Weights of a small transformer language model: local attention windows.
Each number is 128 + 32 x the weight over the matrix's rms, rounded and kept within 0 to 255. Layers, rows and columns count from 0. Numbers have three digits each.

# layer 8 MLP up, 832x320, rms 0.145, rows 0-87, columns 160-319
172092221204106095141146151154200107165123078087129164093141206131135151110084183082121136096127095090161171141108124083123088105047126148163128144141133112102061129122141083095159141088154130186139130116189081070124124119113086104097114126127153120104112183161149068141148098064169099161145096054163177143154150081129113088095151159144172127185120131143079131083169110143084109108145105071153102157097140119137217186138156134116187118117128133156200131158138093123157188117125088
085172140124084210070168153118128134088120121097153108127135150099126192131134077129172069114130152123125108147115103137114092128153153152137175136192077145132147170071100123121153114074179138111143055176129142099092084157188155129109153148078117128081123121145080112129124124163109136114095133111130076104128174164109136120156131103090149121129142106077141154096151172139154140089141130076130116114122110170084158167160122091150138174110162120134123181128157182077131147161166100
095140099082106111172115196134113058055111137148127090117091092134154158156136119060116119140112123107094091110138130163098184197146123105119126109092150112190127150126150164167103152099145078146107136115143149173079171138120071157181093100134157117107115104159170131140130119156107164179041130153143108136144161124137138114162090164147183196180103140142091152107104120149079170138102173119103133086054171104078106146126155103087112105161109089164153107115110172100090149114081130
165150126159168136131113123116169098122137125090100187101143100132128109134114118185122093088090101176081103101111124093154153154090156148120142141152110101134157099145100155176130111157115139103192157106156094141157126120165125120132212155125109068124125134101140129086113165130111175188118076139098145136107140155134137136129128133120111062119077106111115159145085147092115088105173123178148134134106147141156156121137147189145125089139109114101069108143127140155091083131164161
159137169156131137106114111073139088095111128132144137121172151069198104225220129126182158066100121187151150183153083210180064142171071083080067158181128107204095168127077127045067185135168108163155180114202105090146130163095216193214130165071119099111141154140114116157076181154121208124167088179138162135129088191173065166115070130144146093149072073063146098152204132119187124097172118120148127123185192148090094121105070156067089165153205084143147087162149131106077111138152123
120136145173147201080103143161066109208125053126143132054159163084106127138164168125171130134084169088113201109080143118110221072079164142113166231153156132116111111139156188103193124072124156091099091161122137103095143117125188109187104113079201148084094141169157116041110082160149160103124091143152122156169164138140124132119173132150143079110182139164139128149176104069087129104213137117129108117081116129074109110149129080178153111113076083123124131134169069178174144040207081
164170164148092162146117148107080142183145101101131135169129127091082113093198160066153143123151098159142136130155176093184093157142131132122024077123092121144177086106140108151123107141146072124106097089140173092053095091157106173135150142131097109112154106129127147172158135143124127116149176077195204100155113130110063136166125081093135127162138102148063164145164064162158102085160204155139119092149151182164162103070135115168142204136093070146072146227152128111098140159137121
187063106086071135092181057175053106100125161128097079090128157073163130151167134116210128178122125125187117191154121151077109131078091158128085182065130175100095171141090144081112169115082136178097118124099173096086100074161186155171164114144172148163179133159169091086051158115107148189196114101145144095175210088129172116143103105067102177186120118148126114177185167072115142163116112159119138190123103098128183102111116071101060137057113171151137110141066098126113112178097153
122142169166057118089107110083131082118101102071020099123179109149161104126160064111183142145129125182162113082114099121184135129146073125112152131118172170079134070150150121117155142080099162136148163152156118169129157061151156170127137115129125155108136162079163166103100103069169162114098133158139106104157106169212153150129117124164118153068159098187098136108111149113093063125111079073126085138207161195120162166184098153105149147117118131143172094137042142089164126146082128
035160174139115107055099076096160140134066072095217149147124107128149225207110123190127042110151200175081244114167096207090064128111188136172190133128138136187186126102079121095097103172108063100172013150073097151127071161130164102072119143086206071053123072048212170118157090104111068133087096133112144132142078115114149131113147228099117152191158146143150161151157117089053148083158236109118119144105126160145154068142151121096215186138075191076087178184127201163098051046138178
113131106146224138136126150077144169136133114096125133159217133170149145114106050217126156156123133116125159133115110155142125130136111083120166063180151072165110099142172113057065143100070128098124118142117149157072144085146146158141084092160093118132110164188154128142175115157115110185152168128122151134104150109128132118176129093127133120162146150117127140169085148104119177103194125147151117132115131056121119144139131134111134104130139089122099132128111096138086145111121143
152152135110104195162145087106091140146136188136129147078137136165112145100158130094137074125133146100128110155141092159114111164114128127126131138185088150137171158162119109101075078159121147123119146141137125134115128120175111114103198151174087099082151132114142136122127140134135153092153132139139127099144126182119154162166132112087125163134115104142083128142116157121143066102138144137170095128110162115122155143146128121150174112111069094082127153158055144109068155137077125
085140122139131117127116111135128109147126140120140127125091200147117115143113134097095127134123098130104109133150140124112104124153146173111169131106146131155160156113158115160119138154138138094118118091188127116132120089099111120088148167105159120140077131181096165128140112132065151147094109111092123188115148140148093120129124136154101193151115087147153138142125125104070158093128099139156108171089143151121078139179109137118137111117093142162174111156145091174084101140123101
114116129140109136155186191128136099100107114139192056220163095147141115148128093111059170119119096133136148107062171144165192131119086120121097075180162128139094107097162124089083080135154098030095157129175118065168082088079156106208144083160104092122149095076099167133157123101133067167193144122128164126063102101138146176131200140208124125096165172149128129166121126217153112080158148109115054171167112137140092097150080109143087140107072116166130150200147072150163054150118107
125109121138146117129138147142087122121082115123115164172128134123123114141132115109136138137134155111096114112105154120126122140156101131138116157145119121121145124142114149089121122131120108143147102146124141146127139123144171110096118115141132077138112137107120106146146154120116156113120123135144134124123104109148158118129109115118122132150122128092120128141131148100132100135128164155122137103125136117093125148130116161119164126152127148107112135113135133130144131137095111
165112168152095129105116139110123111130148098108149129101158134156093100144121110132132110110137139147135134125100139135141150158159084164113105126107137131153189124118092171115093142083155140173114202116159120132152103148126148136126127135163129086110147129131133089164131113145105119193109145116180059154143141172112109110115112138088171114172120150132130110180154136113104126114173147125183126163172154141133180100145056131126130143074135133143134133163133167107119118122137123
083067068189107141151147100140151107106084106138187082138173156135119129135113156132145081128077148164102069103119095139169146129153170154137135138125150055128125114176118130156093015110107111159110105107181123101131130103120194166072160136134149096119125118140133101186075183152067112160137119114100093222068116081153108147098154147144125169138059077128160111121073102150120122145121107092038135136119149108102089149108154148145172112123110099078081105118140097157160110120116148
155124137154092100134097131120190165132108124135173114107138160135164110149172144142113097125096138138161158084115142088155124172172105121112081130119160147167187102147148075114063116146119190160082192143171125177140155132140090110111127075112116159101145103069107145133126122139108108139067119134132151115148160103118115136117128059081123054119119101129192139122101126136079152093103084153112142112117162144150075106138144153114133139136102103136130109131104091174138107116143134
112198148131098107129134167129160134117065133109183125136136156139081178170041105119045109135152086078111180146177162115094142071131169103156179117127148142112085130128105139088110153138134088168142133157158084163147102148119158122071090093095160169060161138120145131139157213104123132150093068103130103127130120193130162124152101163115097144156119133073126095128156155101122099128119156164108099102144143141165110115088141140125188122149122090122130096123098082127128098164106139
070153130135147097152138148123155165112084194094163117172125154136134178098147114069099086134189132129157144107136130107123125123172131147135120162111155112138142156160157132106124141167102093152161120151087124152142123081103093159120080123134121101167080157147088155088175113096127148151119142114143114110131101147140058114146111135129145116123090074172152113130126113107120132141122145149090127117081111107109117142164134144140110137152175132153166151119175123171127115104118102
156103092143105131202125078082137124111137123161060116116155147126226117114152100161141099145137132137180170144164082116076120065099100178112127214126111122129123097162117184120040065102106132140136135067108153133173207168098073092142139092174079152138158123143143090104098138127133125184154169096154145133220133098090165122138155184155130176162168116147086100078151148105089166113118095125098098112112098149078111151120163059087174120121158115125079060134142125111154134160084127
121152131136132115153165145095113088130035183104133178060121145105151078085156119137147177083142162134170161125123066162150092107107105140146116094145144137081117152129115129170108139068114134160166131158086102066164111167122102156167154212149135153116170146104116110120190128126139076089126142127146152166094092125111086078108130092115137108176123069125169109113116138144117139170125136109150112112087085148129162159141153126129140105147102156155096132080158115152138172109105124
126125126112162131107150128135091120091179172085081146099148116129143153187135109195169162141165132038134135109201171068065128140110142086120106116115193144118160093149075123124129151130092117097144087100174090157113174141108192150074164191158119119141126109125067153098110101126059120148128105128123158141154083103090068115152134164162162131161164125123103142072153131167161169179141174144125143114098125137101133147127147119065104049170150157116134106087122176183141151124131124
125155145121139162128130122119165118128101108125136140128102116099126143155138106137131105137153131161117106111092162134129127130133101107141091131131145128101107117148129091103125107139116136134128117150111112109145144132109104113129102126131144111127127142123147113127159161149127148139135094101142138113133144135143115140145150119141134118137147114107121150142089115116134164157111152121145113089149127137098118115118136139126156138131126141142137140089116147118130129134110096
159167131123126174097128148119142166176150129162137138097125145151121078152072147105128150118139133147089155128099153091104144159144112093133157161080160093129119125143186134153137070140138151146100116125118176136116125179146150082148126052082189143197133140111145167138141093122098161161118110147120130144147104121116135104083126146138113150122140161137118087081136170148134129181070107126120108162130066108121143138149100200098115136131134138185147165207099143134103091113126087
090174108081116176077122152131161149155147176089080120117143142161120145151062097125168095139076136135128101161125135131143104065205153126142127126180123086165168165142128112134102133171153099129151132128125143124084140116086122116148119092155127110130118094116141171137128142132150189145134146165092140081148086119090105112102151126109142144134112110119162123096081143099133165133155120142153046093128132091178076052148120175129113138102134121137137120080156149151110127123145148
133152120157058172181094080086151127117127093109124092095144122144099122133170102125145151132163125150123167089152091129150148167082065070102170091147143058148036145160114147133073153126087156146137178101117120151079083168074147160183135167161094146121113124085151132101073148135124191108136139139087166120082139070130070126118138106132051093130162130153103132152137139096168156104125121067134078134123173165134107197145100094164108137146149170089117116130120127125115096137124109
168102072175158089170134070095166165113128139125096149116132152106098147103164149089134148126155146109168114130096116159193166109113199089072156162076122111105204099132125143179143151052182140107109071145138156109128127123119164199091160164150127114175130128117095100148192152074123151184191147150112075154175157108144128075155162093112119119104130156096075133171082163145144101199151126152123129084129166155112138136094141116170148099128031137016109141162119124112147114137104162
084224136087072082104213106147120154142167140095099180131141117147118108125077174096160111151104092147116149172150120130133127122117141140163169088103098082157134116141064213136105109135094164097200102082120142147190115165121107079124072066128113116235153135114189105087120129134183070098130041099175165128111178116209175185132103121141130154102106123182120183138147093075087163116141127086111142183161156116141113165108129096100161053125118144087094160016141129122165133127147092
119125069091103142153160161116118164169126108140130134085119120150114109139091129145110108066112088106123078129120100138102152108180157182131143125134157133152091117120137083094150075158113189163160053154127127142166107107126111145152085154110142124106085141124138099168095151163148154127114194062124144104202156052171150146147135156168109146173135118086119176130156161111178127142139116132121155099119094049130141162113097109145105166149101146159119136185118156153137140126122086
150086127056139101121114127129105134124115141085136146176109084124170145125099113128148101099129135151139153164148099148152133129118140137148139133138146075153166126157146113148160144068163106163165143143117152086126116103133130144138146082111140132108137123098118128122115144113158101107126163110149193190129129123101122114187127164109128110135104150095107128148159105128119107155106080146137127164135115082137142147120142111135193099166112159134107109117153097087125136083076124
168134100116089172110167087096100136188174145121126162115035151082066142105165161130137076125083174079020166196147142100076122172166141101091190114103124102125126108182199109105165168090129179174128122149116165166121163174127166125090127131101205115144110135139135152160122087102121115151143133114068104138146150078155145185149107097126072193131146048090160115137163142135093098070073103110187112109127113129143150144171099155069173095133095174115125168152184170107155097161107154
194159129119108073136095129126124079133025144074167171096133135154118152101168139100114113130086104163138064186142104115176130116085184090096100104087097146112116111048162161119165129124123109131118072165109097138080109121109119167111143114145143141179115123150086054180133127139133064088146174134100194130144114094149098115175088134138150130086138139123118098078111081123130096147117110149158177113152155139143162122127089159132164110130125157110058073138222174174164139167200170
078127134109075119103124082157172152111147108124125138082154136091136097074091121085131177134140131148138112116161132101137171120115133110143138125152158144172152102130133157146151126133111086146076153120143116083122130091122155129119157129212160110132101114122150110130152123107167093082123129118115109113115136156152123153131126143094139097097170094130135150077163139157122106107137132192099102212182144099138118112122171098198098110180130140110152149140102138128119094149185116
143111147117137163157120096112074123102107092118188141078119113063140185126099091171210100140115160149139160126134120116073124115142121150144084106189142167132134105163113079168147134135160156145096140179142168031129228161129157177135106096122106112113108196115156096142110119162111094159041138172168159181190137153120082139179072079094153096157137080111105130103146127132083159085102148075157131113151107119137180126140185150123126075120168124119119127130120148125098166154172213
122129137129140119148103144136122104136128098127125115110126122135125134137140123143143119123083142154163117161087088074145130106130123124128113125158135169082095106114119142126153145122151162130154152085105130167127151118117115179166123134158134158114113134113148102124138109136122160110133104156142133145135142159152178137139097161101111095111158120170135160090122102112142120146141133135155140127126108140132115110145145133141132101144101107140155111099119153160142137140123126
147126144124134120117097157146098099112162156139094084095169071167121160164115128128121106089088130159137149122155174127114101140167053137090124172147115148111134112073096126144092109127109107131118139146131165161069096136114164100222112147084138156104104160154092154152079166144097166093091131114120146123148159114124143113081159148126133116098155114120168067171166085116098120136150076142098124181176168125107070168144139139099180148107118152133134109166154112172153134077145132
135099076136141151121138129145115108129133135173181122126173088158075120163117204069167099134117156136167148128136150124183058108084127112200109161095172128097143138141127148152102191066114129121133122135100091082137125108140111134113137132088061121150177174098146101175136130122084157123157093057106131132162077136118129112131089127124157130150075122120138198115076146127135103104100129169065118123097099141115122138182066136156155130117081156120119124157098133121142123164105113
091129143110116123151136116112101121112134085146104072145152127168114097140140113162096140114139106144087139087100077149163115071143113153127146145084138067172153086136129108151096094116124171134112170101202142139121164137109119203118059113145126114109089121147114099082105138148126142135129113144098118212121142119156139136117122104117159157165086155080113135154094125161136159110087122183125140161094138120121116125106090132100105162149147110082131115133137165097134142128138077
119097178128098122098165145086094106094105194146126121124163056141024121074120114185098096141128129156146084118132104052126136094148113134134155137083117163100147152090112145133107116097157086100103071148138134092120181100114164115150105154091118179142067136190116163142096069185115161175180131133204133166151103127113171102125146123084152138078091083108164188070083181157129107117119142087170063150105113168138161116128094120158112108076103115155154209115099131140161183140099111
099116112076141127068125137140067176101094141169118109123132144197060121105143104118150132150126124102130058114170134147138149123063190152142121083144138101191128125062118043094158181093153164130087151149124145044166186171067160140118077061100149142115134239122107117093129071121115112109143107141171106175067091098090125138166113158128103092156059144150110147149114139135064182076113143132172155077117122142148153109070130141157162160106130145145105159140129113149096164112029133
121085099121132165144180109127087114096103104168063139071106068169100153107146146118109126123158074082162130115150153127212136157087149082085130162132122181174068157126114088135130192106094150134094149135227234153188084093176129127111181154141160176140098151086119104153124099124163132137110022122149072181123179206170122194100131143119154237084115128087124181093113097156075085150098136121141146118141151161140078126150078145122131071162095091051096143163112188105140122115157128
182132135098130141125134154080174131135038121061146064165105126073117152037146119108090135090172148147080082127082146209168102097136081207087136167133121111145123139076074200099123139125145101121137065089094150133171181161122106092084183160031116125120117103134135169128110098122150160067126063092101074150057071128160112092183138122042040122202103122185147157082173140119114128125136138197164135128159156145097133185163157130155158120092217177039138148157141196144066162233041120
075182111148082082162160125100133143154128085104128182081082196126176094105079165141140156124138126100154097142140102110191099086130134163201112142090148188146139145124138167198145184155141166090122096080143070130077116195116127106138135074102130142172099166164127097137153145120143211099098137111092117136098062111180124118176101166083115069088103070119154200183166128133102148106119104113131199076076147082153063179118066152129097122085127201111065112155049120094177151140163066
125139143168042142119116150169148143126066163126125177171051132175157138042155097094178124118130146151082148160145084123157134176183143128173111128113118116082125113187133099166122119117059143174119089072123153145246159050060123109103129108105100093084153156141130144083162112173166100135161155090162129121130148152144062157128108120145191090111117147167041143166168140181104077096078085115116118106131168145146070182120155083170150170138185176165125113088164151151132140189214097
083154093125099141094129121128104132096146159149181102103146100149165121123086146161113129117158113087130093106145133123150123129134135074142143146138169127147164150157105160121168109171164125122112145128153083120171116116127083176122110130151123167144101107158124092129125183152115174121147115123147122092143123107140153121109158177152114106123149123114139149101148117140069082084123118112134170117135124092147101077104079067153145160101138132139126096126114136108110140147113143
134162116185116136043114136117163134195103189136130121134101111114104120163156153120166120068116107194150170159081149147130065100111078106205101142118092168112152153171092170098099119170133115107150089226128133135133136159201187143077117126129085120128136076073124168142130171138153123174134086106123132161088102091077114160163139127188065115111094128086092067152124129122121189084103103129178114204136154086143151175132095124125109120131103141101158174128121175097108154121154107
077171120146092125118082076169063109122103125085160149177147101130144117071170139139134161107113097180083166086132161127118112103146119145104143087153159116123119128166119108134101132139173119091129150102143104088186109074161048098084115132124078116089140129139184139132150158144153107167135149118124180114073120103148130126156095109100100139150127089126206162137084149126081124153109127111146065159137129142113100235105120183111159101149163069141177087168144123141084118142127132
121095144075164127117162123147080189120110124148186141135138097130125129161110134125124133138181201074166104110087050154114084123136128114095108111110115095128112098164106136142135111179192110123095099156151101089157158136130133128121076125077125157113091171163148109128057114149125145118126137155160087211137146136122113123077148073138151074072139142142095114102114084176122113129115108150164112144147133120114108110128108141102103132109129121125128150167146097125164186124072159
155123149120171160122134164167120093076125187110103081108169118123106147165055132108141121102205090091095154094107183116182115114125081105121090138105178131168086124204165172126081046123048117113124159118137047148007158123188073119134150131155150148163193181086176124147164135106089126110191143123148213060185160099091155133155160112126187167129163113120071157147076114095104127141054048139081159117176064147101181113165093137126125168092146119125083186098114169155197139071200161
211165151115131124124081136140131190154057131122082150101091119073181160129009118101182142117143023093113141177092117079116130168106118021085095108151170155133069104086090123107143131113114156160110194189075105086154112110154074103200119134165095138093154137087086100179110165103164110160123070079086147136137129147130242128025154150101172135192186126159140113110144193108145120146085114111106132044175116091127137151118060107103101193161114096135159046156120137119074190091123170
164125076132088153139111130135048104137105187138123135124172122163146105127162106133167115101092130108091137127126125081104125121146099106152167097146091120111109173133167084097193130111139120099162124145200106088195082137078168056128105175085133128120093068128117102144128190118200130143106138193168085158114135101153123124080130133121062113134102171061119165116107086167119115122084134159060110115087117159140194163187145145157147111150153128113097150147207166158071116088102098
138118074119133123124146116127099100134118143166168123124100091181105111062143142062098178161123168123154154138030103127163189131139101129110132157118112132076127132078109070115149158110053066178176125044071069076160099093087148165162136106091157140122135081095095071191141124106170110092105132099101131094149178107123167180199170099126127108126120087214172135089048054141190098124114130072092191119103085107085130104111111114134039141115107072139104108147176190160160208203178108
152072127087150115167103164128133053130107079239055128142158124194181157167123118115111153168123179132168053207101146145140131097155134170102115144102135124091067111056149177172107110108118124121150113105176093146111156100108125080095070081094146145163152118137061130165025167062064130133106119183148079174149132189149131098168088114132051065172147106127129121184078181108126203157097125071022106157027063181142168131112181050105111081201126144118189157157154108106084147099144133
166079166116093151120131178129122142120094103138096149153121100154196082119150139095125150152186166104109107131143150100184185053143136113179148153136165136125108094133096120141124150102144108084144112131155119140153129151115132134149107121103094183106139153189151099067119136087120111142115125113078171142100115142096081081108117097199113217088124151124103059126130128111135149126099176122172161106106229101110119135129116087163071144157118142075173130096144105123135089129097151
146172110108106102058106200090129149069192136055187139127148089132120108147113144135112101067152157120071198116175154099147124102065126153130062105140169157102066125114107175093145082105172117114145117158176106108059107146124182162075092150068115172149169082163129111113124120101096139144095099121157099137134110208105137096112130120126183158151107071138129098171140094128004132136173077153072111120122174151121121135077135134164137142162128165122148111114135155116145075151110144
103081130083162146109062053120129168114117196102148143111153148139072096113202127055135187137136178092135140189180112132156166148142130158090112130125113086116105127140123136210139081042177116096102141122103141124128123093133167149105114094152142108137072116172094114139089152055127093158122107081104170113125139110113151114100126110149081085087137137149136124155162111127157096163118139143166140164099144198181136098139146144116145135137133115097111133129119119149119094135105144
158182131123170173173149073083132155149114152127123135173157136150202086155157075139102171125090134086143105179119098086091074134130130174176083190097092171127153108128142118133165122118131087153117154088089167118092115150123139166130145129164135178187122107157075164098107150195118089092118072105123151165056074101146206099172147126144096091107071110078097121248085113114100114086148128137174156167150081156076121149129145144104181116122130126083138170170182135130143133122020168
130163126123126140137128182119131150130123100134144119143142096124152122156112152124123120133103106153124116150111138141111138161135143126120114149124118126125088114099177131147106133097142128120132104102108129143154104082125111153135130131123101143129088128137134116142139154105141094131108138097118093127120099139099113112189149163142143154107093116138156130131138129168131088123122145140152128148137115142082118111158106128133091128102134134114135127143091116131125098123129100
073130127147193171183143144149151084098144222069125055106088149118138120069097062074159161102074183134158156211120135147163095155101044142127177074142116093109060138105099089128049099180132100109155120173166148095107183095131101164101114090124074221202096089176092162095148103134135142143087137161127104205137193135143037102108186131147164113155091174095141159071173091138059140095168083144164159150080211159180131115142142185049124115142084137079162111126150214144099148108117054
176180168111147140125080165126156060120141115121072123097135108067131114142048146132088117140168102135132081175109191096103134167142070026077198099079090121085107143093161107126076096099150136112172137097135147109111086137099143148176099142151123082156127069099112147173132161110098131176140182103121133138128141147138074053126125113187165167132130164152147175176100158184155076154137128135103109133132123116188088152122192095091186176131155077148134138090186116111171131149103136
121153049149134180081114139131148110080105160218155130213142147164106085141082085084115110116105124077122089080149124082154105113120113167128218167186116160121157162115094070068183116192118211159067187200160104141169120099064121147150164162065099123136126186138081071167178140112181149151101150102156160115106208128100069084136165106107116137119166109107208084107177127176074171131164130165105084106110109121128125154092163117064110070069172119099233101210079081097058129088083109
191144101124190076117176194117159147096162137115136124098125135149135145148090115142163101135101157083148160133134172141148186107120180140073105095117133168134182119163142138130153097104139073129099119137160112117137116122180192159122107173122140109120111119095138107159185128080082123152059156098078113112166162138092108114184103084141128136118177095126083144167079151140106160103132143124136100092118127143121131122146148120176123082118120147083123116158126120174112115117141106
141131197098101144154099125103107166152105139169092141051168173122134123126126124184076148136142119157114146162135121106155134121121178195118113144141115189094158100137073190116137114148126128183114116117128127119156130124160107117102105149130163143137141084112088108157093113118131113120110148123103140087117111152113123093174057105160121136076125143062082118175185100155173131094101122118128125162096179149161143148152118162139130167154168162119174126149108108161190089107098093
091158151180060115096120145116140112214114114136127174115108154142122133124127109078164105120142196168115086143184071122154078119120142130122095198138100151172198172219139107110103107187140103068108110205117144141133117110142118114121183091119116180061086139125203091124098121158137178161144078064138128141174119140095107075120111110065108133144179095133178169073183208115165133140191105113128092112149153105142059067153061099118178180119123097138115116094157130085178167196125109
152064125149177109145076111146148134190080190164081176159161069114209111134106134133085154039131122074185123144158156164095133166100187115047135157128103083153216126075066156169129075078172138118136134196121152143072176187108083159143131063166098122149172144056128151142140117143091104080119110122166087115128140112130136090108139079152126134064163166130107189183090128130139089169153135090090079164164113115150139134102151065040129144063084152118156128171191092132166093152136090
178079125095093188159119158118116132076144196126100154184079102202073197094131167141120113116139075169110141093095085159112107053127021121165169070117092117093161153189200133143111137109161127135130085164159121120107223138081094092118076206100117094081129181143091114188096163149139065117129096073142105112154126094069140152139136139144150136173064134131177103102117162117190207087075114157155150167101171111103141148102158095108097108157137087109111046152175116134134138144080138
122153114111116128098128182179138154135047084144075085098209150162154113170164120109087164113170078217062135166116097045101117115163085144118055097167157141105158123168110198152113157203147139145074108135133136128166134133179143129091069155142062182168089179136115113182135036151127143162120141139157169100135132106147096140137108155183099099040115148132125112080173173152072129178112074130122162109077172138121079086132155080141115142123073095145105105142121126181099118086154119
164114136107113117110157125128112126133117166133141114154146126159090153148175129161114109108131100120160122101119112131120148136110146103111144128133123125110128137117117118126139121102135147125119105124130134100112155140139113147155120141130109098114150160105135125135136136134109090129165116156126125134139091152122134109131142118118090156130094109139147162107133113123153134140117147158119125116132144125115131118112113119119135117131128114092126131135121126126139158149123102
070120116093102145132125053140189142155117112128127152140126077135141117165152076148139117094107134160089175123133151143143127116112123092119130089187106101147083148199077210196160147119160193109198088081143112151126119092090044143168136191120128109122093130090127190089160044062159182080040122105146137164160050186062125117131121121129138140110148134156152055174125142091111131112142106146148115132110102132142065074174067151123103117098181149090092129125130091163158074086070131
112153044164027155123087114068141117086095129117167101171188119144028142088130123176103183137135130114078060134030151133153156129172106108127118167178127151091187063159132174142068138087100125181091152108129165142156104101111180130185145125088101122153126090145115079081112126152151153095167110082095181108141066115140135150158117162130159109116142142099113143119156105131143113103114123164115156195072139103127080154180074167131153142071182182137119106174078096185168147092196103
082083161054113119193128082136177107160104145196153220145120119161151136095155183123073072168103200198205148201164149164118144149177114123136123107167138173139110168137065109041129111178069117109138146168089141085138096202146142103147122109178137131145092076143191112129161081128109180089180092155138036126116122133152108134148094164116116062092104077132149173141164159131135158120099136095123135184174147116237113104062206092078172152153043104089119128147094100119104105155045119
175117086131124157154108141134112123112088145139123059148081143167122139139158150123160120170116082069064088094102160113175141107089106132087138114110128116161130091136142162116172170131086140163115092104120160156101160145145103065077194137089112138125128134070156131137131139133164186139168139074110168143115109125086128169132154116150137200167104168107153182138155184126145157122084139146155113136103149120131138126104111124107159108140183054114176149155108139135113116160153100
133143122107027128115128143107186109137119160148125115157118130131158108136067151127118100089143121068143151094114147132194137165172124132111138102118131101094083098149096161067065126167117087099124133137113123181126159121083177154137049144152151100107103171134152145113147136163136168133156142084144150189147123117098162079117130147121082111196138111096103121085150103164113114132083189144117136139129121103135149147141110131128157133134098126132120175145128172102110092123125104
109081099165142111143129105051090163158122183129106146111186156062141123114186150052086138073101067130087025125130091115152154077188058095142097158074194130115106173140121088110169064130175130113157141135124119139144029110185168092194155116153063121118096129100165151142109110129109130116184115149137110067152114189085169178095120147094104138170096120064141110149117126204102095188117102172062142183128143135113108048112136098151156137094052080145096172113097113194162163146183172
117109113142083114105131108168134147118123108137158152081118093139107085120081146107134086130157129121133061130135119102117136145137140133132115113140121151107138149150133122108153119138155165142134114124104090162123108133109132083124119127121129130158149143135092126117123132121079143136129156124144144129142159152093129133108148103138098136130131143111158167120120125114131117126171120132117192118137134102171156132141141143113080070135098143129103095131149119157152148126109103
154136143135122109122136145105153162097150138190098131022131074132232140223133050212118107144173147142141081102059062101176085118156108125136200175128145185177157116107164086121096127118078112113151141104060189141177067121128081130044144116154136133112182145128063111161148111079150120136103063109137077124172118120125097158074125137169114123081120205142159171098116144124133105096103133084227142158062160169186170145152218195173054064091180129131097073152188156132099121105123154
100167150175129191065135156151106134140160083117079070118101186180134146168158124114137143126108151149130196169212073125102152148082103128098142054101082093097081103137109119108108088192182145182163099144137130119149150096121147141146156172181139144134167099099125121111118106135085179182130143114175107069160127148153171122107135096119156087134153105115122140100103052167132149098074139118092124156069130139147114156137155132093079177155117112143116147166151153175102148103110123
105176163093142166020149154159087089126101135129203146098096157081143189091153098105106101133135145123106144163096138186091136100151162111076103161125139171097159153156148149160182115169099083120166139104155149059071134143127120155097091087108113085143199127141160110088114105147176163198168140143099142153153136101089043127115164170174132110140161102135137104184118108116066163159135149128140143165139126194151141148172202141134136136112073101112095182113066079142141161142143087
129068100107111137167172084197140178144140095099171142165129112148140127092138150126123123069117152108186119167177155121159163085137148093136167177163067089123137183117179117129126158083143141120078157126095123072119143179157114159121125089096116141104136146107084132128158142233111148103197115139179170107037108122111107109152079090152144103133134125144135101104092109133050106071100071120112121163166071140179116089138140181152165100125144138081137200098147099151126068127117051
167132180120017063086138171139148116110098134179141106102106086071181122107099136027091104152129171095102120218073056111141118096107134156101135155174110130126154103099142169141123187181089169074065096186075126153117147070103148096199128127145140084135158208133100089120129087126112122129113101168092151075146064154139104131095174167175140142128146123154128076126131192126118110188142135151117165128143118167149118104135124096098183153149162069107115158095076135190123071060191153
242126129082130134187136138152131157064158107165116160132112089153133118156190147193104154130106203133134138161121115148124094138121115127122110081102132142192146137103116155076073092113179140144109108169161133157135152164066169103174133105116123115093142212118119128092108103121135130131140142083141071107139062170108109055142083161182129134061111069201146115095179121148097213192055106098097156143135119127097104117171116070032165084136131107153140173145102179139124154174079144
141147195183142117136133148175099104169242165127043245050142039106134129031106144159124111158165109156113159155069086137153162171089120098111105114129161130145172131153139140169112084146131147149175179101233158129126180156084211112163199101160150255131108042071090132065064077138165131184211119107108112084100164133164005102104120194171176121088181118129123143107150197178081065130108122107122117178096173138160143128139109136105100063060143147108186114094112107104129108122128168
126185069076135188145161074059095114137098169179120137071081081177127105159183144157164076057145051174085156172106113128105167179095140055070138099099083095137144086136088178141157171155199214130145089110176114106113164137161094105206138093122113191167128087125163081208137056106114138154101093195151178138115197166093117122064155122092117131173121148051091108104103115056111167031080165119103109078068107164117045127130199108127165129082134098168065156122136121130116140062069079
057193114102095143108120144139104155166136122098146100125129146215043132176119152128190141079104114147106132119128154137181143120150106136122105167157115117123174104102112154189070173134117188119150104109074137171161162105126130116121148120156183115115136086111087136118079142098095125117116115135112106109139155093136142218159174089142134115115172141151144139120175132087147108132085142117161117120142096102107144100145153186106060129110063105104125125168206152128111074043094103
146074168119146128191153114158124151076182077116157176169144145109099164086176123101099108134166144052167223154139142125108032120171098106112127091102153067102160141153154141179079145097162117141151092128071060120192125076149124117119095131080142034119110147121186080106097119117112121152058015072121166115140125142119140129141223083164138130107132113125101138142149094124106152133122101105165117176178145043102158120132105065219176121139160130140073143137116160168098088148168122
130106152114112130179158114100128149130119137133141133095168137114144152118150137159147144154126133129120130134072164113072136135106144181126102139134125137118112148129149120196112169181148092156098105103112121141131118098128144174111125099139131113083162135066144067133120082121146145085131173116156111096120101123123125088172097149133133125108144118146124153144151138154143115116134099133133073134147123138137174095081162134131061154115124110122154116110154149119116142159152116
113138081130129134125117146116111183100155073092128100142132165119139097126099099144157164138057155141116083135117138134131128136140106128140093115135129148107112133107119132112171118085099121114122124141137128094115097137156170120135105153165115137076110128146102143057105115156135139123134128144168131128165135089111091142134153145199114096107078097089101116133117172150088140132151134073158167109127106086131103157085157143139138147131113136159125200152142136109100160100103158